Each number is 200 + 40 x the weight over its row's rms, rounded and kept within 0 to 999. Layers, rows and columns count from 0. The size before them is the row's rms in percent of the matrix's.

# layer 5 MLP up, 256x64, rms 0.22, rows 1-26, columns 0-63
113,200,257,262,168,210,198,174,210,144,174,158,235,151,218,214,238,145,156,240,287,173,125,213,141,194,192,232,161,248,181,242,199,175,140,168,254,211,312,194,241,265,174,278,172,267,237,182,171,217,159,194,191,196,202,155,235,161,219,175,223,214,221,204,219
116,204,181,171,164,204,233,208,227,200,234,200,208,219,204,241,154,182,146,235,218,170,180,146,214,180,188,168,180,153,305,161,186,202,250,163,215,162,185,249,207,239,259,281,249,209,177,226,287,171,113,226,176,155,117,223,163,203,224,170,180,210,269,119,158
121,158,224,222,216,204,243,169,190,202,209,132,207,178,201,233,216,189,122,210,251,209,183,169,209,202,202,208,173,290,179,211,209,250,222,158,259,209,193,175,260,190,265,212,201,321,190,280,221,165,262,153,111,242,171,182,150,135,230,183,166,180,189,182,144
028,132,153,207,144,252,231,178,168,210,210,205,206,158,236,263,215,103,152,231,236,214,207,196,199,181,159,198,132,192,254,195,225,244,206,237,225,166,181,209,216,283,209,186,136,267,230,189,237,206,168,231,233,194,103,235,242,214,235,238,230,116,230,213,262
120,158,133,198,207,187,247,227,189,128,202,218,168,190,235,230,143,190,231,233,269,172,269,210,211,192,149,175,214,200,174,201,158,201,164,229,187,105,156,238,198,257,232,250,146,247,169,155,189,226,150,229,274,163,185,170,149,161,242,238,177,130,286,185,189
111,119,211,145,136,210,219,222,210,234,242,161,197,173,227,220,156,257,189,231,234,170,144,172,208,134,192,189,212,222,184,122,206,177,153,228,291,209,200,177,160,194,245,255,219,267,209,240,176,156,276,200,159,262,155,200,173,198,242,113,180,219,166,239,251
126,162,262,204,247,200,299,215,172,147,195,119,137,244,242,227,233,165,178,212,202,228,158,171,169,106,180,221,199,228,274,236,210,242,199,182,172,232,212,241,162,252,193,164,262,288,208,195,183,111,175,179,199,185,153,195,164,210,236,177,174,208,173,214,154
091,196,204,269,217,293,261,226,167,264,195,214,231,252,259,206,101,158,224,191,173,257,125,203,219,170,154,172,112,207,255,182,220,247,198,148,178,223,184,223,201,281,203,161,195,152,152,177,218,239,179,205,155,225,144,199,218,198,189,219,192,146,187,242,224
117,200,155,192,210,212,168,165,177,246,244,213,198,196,283,208,193,201,179,247,187,184,170,210,230,149,171,255,175,253,200,146,232,206,181,240,219,172,253,229,118,218,218,125,183,286,186,112,242,179,247,265,119,197,187,246,245,172,167,258,167,174,145,246,220
104,227,199,181,235,252,261,188,136,222,110,192,217,269,262,247,159,193,177,196,220,272,152,252,181,154,174,216,150,218,179,189,267,115,143,230,182,257,233,229,158,177,244,216,146,157,205,123,220,208,252,241,223,178,236,188,168,226,158,172,226,168,184,187,194
106,174,229,130,202,201,223,82,225,181,257,188,186,220,180,226,229,166,145,245,235,244,243,168,217,192,210,118,237,141,187,184,260,189,168,154,172,206,194,234,138,167,248,220,243,213,223,154,201,205,236,260,223,252,172,166,184,211,226,183,147,144,236,131,128
127,149,194,232,147,194,142,182,195,247,215,190,291,173,206,228,211,132,247,226,263,153,154,271,145,62,156,194,206,209,180,239,214,223,189,255,190,221,223,206,221,187,229,259,209,197,265,193,231,203,131,152,181,176,145,229,155,202,193,188,246,190,215,231,207
105,127,134,198,188,304,210,215,153,189,155,145,150,236,205,229,230,170,271,207,192,112,207,244,224,157,201,242,194,214,208,195,226,234,171,214,188,191,194,143,233,159,225,176,192,233,202,212,165,168,179,198,223,194,144,258,204,253,184,114,230,151,308,230,186
114,104,244,203,199,177,177,214,202,197,187,195,146,163,206,223,209,212,232,245,299,192,225,184,239,172,182,245,184,133,198,165,203,184,168,180,159,156,119,172,158,174,289,226,162,209,286,180,252,187,173,190,204,298,183,186,153,255,213,211,246,168,225,266,206
126,149,252,215,226,282,248,216,174,240,226,94,161,204,209,241,166,147,170,199,219,155,207,118,144,225,184,195,122,177,283,202,181,209,223,186,224,138,277,183,223,188,183,237,240,276,217,222,190,211,144,200,218,192,136,165,194,166,171,185,161,192,209,242,227
104,151,205,152,152,178,200,176,209,130,185,194,216,190,166,208,195,177,203,248,254,184,239,261,186,200,197,117,231,178,198,216,205,201,164,102,274,202,132,154,236,205,257,232,195,264,249,215,235,206,213,206,217,282,149,198,218,279,269,200,159,174,227,125,172
104,221,184,160,197,216,217,166,219,234,199,166,152,246,231,194,278,71,237,225,209,194,218,245,146,206,142,252,199,137,191,202,195,170,182,195,202,212,149,226,182,171,230,223,141,220,185,191,246,189,132,301,232,211,157,187,197,193,147,158,269,267,234,233,157
035,140,215,198,210,253,219,189,181,174,168,163,210,192,282,283,203,130,223,260,240,247,214,195,147,186,75,214,93,183,200,193,230,197,200,224,255,202,168,155,138,219,243,209,179,187,197,231,205,202,204,207,156,218,107,213,268,216,213,225,223,191,171,199,222
102,219,278,178,136,216,252,147,201,251,244,149,231,199,221,232,199,167,227,193,268,184,200,218,216,165,194,148,169,187,209,165,215,180,152,145,248,188,202,219,207,285,250,258,156,187,186,169,201,136,218,158,221,209,170,193,218,278,299,195,197,114,223,160,262
108,171,188,233,210,221,210,144,208,179,179,182,290,272,245,223,194,221,107,250,199,197,244,192,180,120,187,202,162,244,164,222,204,175,224,91,215,204,182,186,189,199,291,197,176,233,269,133,226,179,249,161,189,206,195,186,201,164,248,157,188,125,231,148,173
110,132,231,198,226,174,217,211,162,212,201,204,178,207,152,236,244,56,225,227,234,218,175,258,233,233,190,160,196,199,171,115,237,212,173,177,255,194,295,170,242,269,159,208,197,202,200,166,197,242,227,235,192,201,160,232,200,258,202,140,162,122,206,159,182
109,170,158,218,232,196,205,106,181,260,233,187,269,238,201,216,147,178,187,270,166,181,238,239,213,158,171,181,220,234,236,267,158,231,190,158,215,256,178,149,130,228,235,271,238,213,177,183,240,139,222,206,189,199,223,182,202,148,94,222,257,202,146,215,237
111,190,203,180,231,228,222,228,120,195,148,175,200,153,237,204,218,208,208,243,244,141,225,184,114,177,185,154,190,241,177,258,224,180,173,172,207,176,164,96,127,198,208,300,182,214,231,205,271,243,146,182,203,215,205,163,237,269,204,115,256,192,223,216,199
115,161,207,265,185,183,216,200,217,237,246,164,178,172,204,230,245,223,154,266,234,127,238,242,189,164,204,198,206,176,207,190,274,213,242,242,146,205,208,233,265,248,228,157,177,244,167,180,269,152,216,182,100,173,128,207,151,146,179,113,211,259,182,191,193
098,163,201,191,133,245,164,184,119,221,124,245,188,116,297,183,212,248,166,194,268,280,184,177,240,202,167,250,178,224,229,169,197,270,224,195,251,233,238,160,176,170,206,155,168,216,163,181,221,228,224,213,216,266,160,263,219,189,197,217,187,175,144,231,164
116,208,151,176,184,291,176,194,161,154,254,165,229,184,217,221,176,199,225,234,173,165,228,194,146,199,141,149,142,226,195,209,223,195,243,137,200,219,282,229,173,200,197,276,145,300,266,207,248,161,153,189,216,155,137,146,245,226,217,194,159,207,231,149,217
# layer 5 MLP down (transposed), 256x64, rms 0.196, rows 1-25, columns 0-63
113,122,252,183,201,186,195,215,232,244,151,222,218,189,189,169,282,246,223,187,224,239,127,174,194,257,132,241,193,220,274,85,185,223,213,168,139,266,214,220,220,159,203,196,194,210,151,99,204,180,238,212,227,230,262,181,215,210,209,189,133,213,200,170,202
110,225,246,186,255,152,165,242,254,200,177,271,163,195,167,213,190,196,152,170,182,147,246,201,271,166,204,182,298,175,139,182,224,187,126,209,182,101,195,208,273,232,154,235,199,233,183,216,200,238,238,155,154,203,222,158,174,244,200,264,227,263,169,189,166
120,202,151,102,236,210,203,173,182,263,239,170,260,172,157,188,146,282,235,181,173,256,218,212,178,180,286,231,176,146,246,243,209,249,233,268,200,220,186,156,156,231,182,167,150,183,157,229,262,230,199,137,205,184,253,145,198,187,150,164,227,190,201,183,149
025,182,126,210,248,152,222,191,208,155,164,207,112,281,224,165,230,204,191,233,194,237,171,214,205,123,263,160,175,216,259,231,238,216,214,186,210,247,232,162,264,198,216,134,131,217,189,174,182,135,260,129,214,203,190,173,191,219,192,135,177,208,163,201,111
128,187,169,218,219,213,142,288,262,156,208,138,202,186,161,244,194,239,246,205,210,155,195,205,234,230,287,195,249,232,299,277,177,201,213,181,185,280,273,156,151,188,223,175,232,207,176,173,179,197,152,164,224,144,182,175,120,188,232,166,194,156,225,190,184
111,247,170,210,134,203,165,225,253,210,149,256,150,158,165,204,186,233,180,233,149,204,146,235,203,230,237,255,277,173,157,196,155,158,252,203,183,150,176,204,210,226,228,167,275,180,199,155,180,238,131,155,134,194,293,157,202,239,201,221,231,223,258,263,224
128,190,156,206,268,174,218,227,178,194,215,163,204,183,218,244,188,252,284,107,188,142,192,150,235,247,221,142,212,206,217,179,202,177,172,182,210,224,212,175,178,189,81,183,256,265,201,151,171,184,314,189,167,238,205,184,198,199,214,172,221,278,139,213,191
096,255,204,168,235,196,203,171,224,185,231,149,196,193,248,102,282,164,224,140,240,185,257,215,250,173,241,178,221,280,180,208,182,191,182,171,268,141,248,216,207,211,105,187,205,225,200,190,202,115,198,254,253,159,199,212,156,178,223,236,136,196,143,169,183
120,195,167,266,178,177,224,213,199,186,185,200,179,139,186,167,226,221,216,196,231,148,178,147,222,168,229,187,231,212,256,229,156,121,165,167,257,154,186,196,341,207,179,209,204,245,214,134,115,163,203,178,194,315,234,182,204,219,160,183,183,236,247,221,206
103,215,170,275,229,128,189,162,268,190,96,247,208,168,200,168,154,255,210,151,211,147,182,276,194,225,251,196,187,213,146,184,244,246,118,224,191,206,224,167,207,190,217,194,244,195,190,182,269,238,233,175,226,163,200,171,161,173,185,263,238,197,155,282,167
110,194,279,211,167,215,110,273,183,163,217,218,192,123,215,101,159,204,262,179,222,203,191,182,131,128,195,236,236,204,225,266,243,197,212,173,228,187,136,199,187,211,233,237,155,176,201,193,198,277,214,173,263,235,186,213,137,241,176,243,240,179,172,161,224
128,268,237,226,229,180,217,158,174,207,182,132,122,138,260,200,157,224,187,113,200,230,231,192,217,200,225,136,232,152,222,245,179,193,248,250,218,225,200,210,186,234,169,173,188,253,236,220,108,140,199,166,244,282,193,230,207,129,190,190,184,189,236,254,260
101,175,156,146,155,150,170,199,176,191,243,249,139,281,180,193,256,177,223,104,136,198,205,223,167,224,241,273,254,227,225,187,252,239,212,175,220,207,268,174,238,184,223,143,190,189,200,266,202,180,260,170,177,187,217,177,130,216,266,155,210,208,215,131,223
109,213,260,113,149,157,182,170,249,230,240,207,209,268,183,196,160,193,181,182,154,128,175,259,142,263,154,228,166,257,210,264,196,246,207,178,166,180,252,236,116,227,184,239,240,183,162,202,156,171,203,192,184,226,181,195,292,246,237,169,199,214,218,153,157
122,246,161,210,75,255,155,268,186,266,184,208,181,159,191,206,159,213,197,158,203,212,161,152,227,195,324,218,208,201,202,153,211,235,232,226,204,168,120,179,219,242,171,169,212,232,286,151,230,184,172,134,195,217,200,230,182,204,198,254,206,235,159,209,185
104,201,150,165,215,227,235,247,200,194,309,220,227,134,198,152,186,228,229,190,240,195,198,193,147,205,200,283,207,154,261,217,159,267,220,217,113,168,139,289,204,199,234,191,216,183,141,215,225,210,206,173,183,144,215,158,288,160,200,221,171,245,165,185,159
105,131,144,174,179,158,246,197,186,212,167,201,159,274,188,283,215,173,149,278,273,124,165,177,136,187,169,158,208,255,172,165,207,266,202,218,183,201,255,201,161,219,233,258,204,216,220,247,188,202,143,170,227,220,209,162,180,223,155,266,220,243,239,236,151
034,252,239,172,225,198,228,249,201,259,165,168,277,209,140,245,251,248,209,209,197,212,268,171,209,289,145,188,237,205,192,239,228,155,174,210,124,228,211,240,120,171,107,255,184,211,212,216,133,240,231,213,182,203,171,237,220,283,216,199,171,205,233,219,206
106,220,288,191,170,176,165,238,205,215,270,202,169,185,153,211,197,209,202,166,145,202,120,184,191,179,216,197,226,247,151,252,263,167,227,150,151,206,226,238,181,188,255,194,211,165,159,262,270,174,236,165,202,173,230,84,233,225,205,220,196,134,253,269,170
107,195,172,222,224,295,174,200,205,215,269,245,218,218,207,221,216,237,147,121,252,220,205,213,207,217,173,229,197,201,228,219,199,155,217,234,137,210,141,205,202,112,253,157,191,156,120,207,135,252,205,241,268,139,213,163,173,208,179,162,208,288,232,158,158
115,256,284,190,175,304,165,212,259,190,159,177,141,174,201,238,168,237,118,230,158,140,261,215,184,229,178,134,189,196,199,247,188,207,220,219,137,162,208,211,209,241,197,242,267,219,182,172,189,191,148,186,187,228,248,161,125,233,199,271,178,235,229,157,183
110,236,204,205,109,198,241,287,264,196,230,151,200,141,179,197,208,191,189,179,191,182,222,165,136,260,237,212,159,213,199,242,173,199,243,277,123,249,118,209,248,258,212,230,204,181,262,189,189,182,225,146,178,112,242,173,214,168,156,178,256,184,197,214,202
113,180,228,244,142,204,175,262,229,191,208,217,100,154,201,208,187,185,178,163,252,170,212,141,191,244,283,214,208,214,111,183,226,257,296,178,219,154,166,152,209,238,242,172,189,234,223,185,175,178,231,276,236,171,179,184,130,224,259,187,175,259,215,186,228
115,118,204,176,172,171,260,260,249,235,251,188,212,226,158,178,217,196,224,248,113,186,254,194,209,218,298,249,214,192,226,196,207,277,294,200,195,218,142,240,221,155,196,132,211,214,186,144,238,239,228,194,235,186,132,165,161,167,174,164,226,203,168,231,177
103,316,202,224,169,213,233,183,268,175,268,242,187,207,117,196,231,197,192,170,165,174,238,249,167,179,233,210,163,159,222,188,230,89,181,215,220,238,163,216,145,102,197,237,275,185,236,194,161,192,217,186,177,211,194,203,267,205,158,154,181,253,199,208,220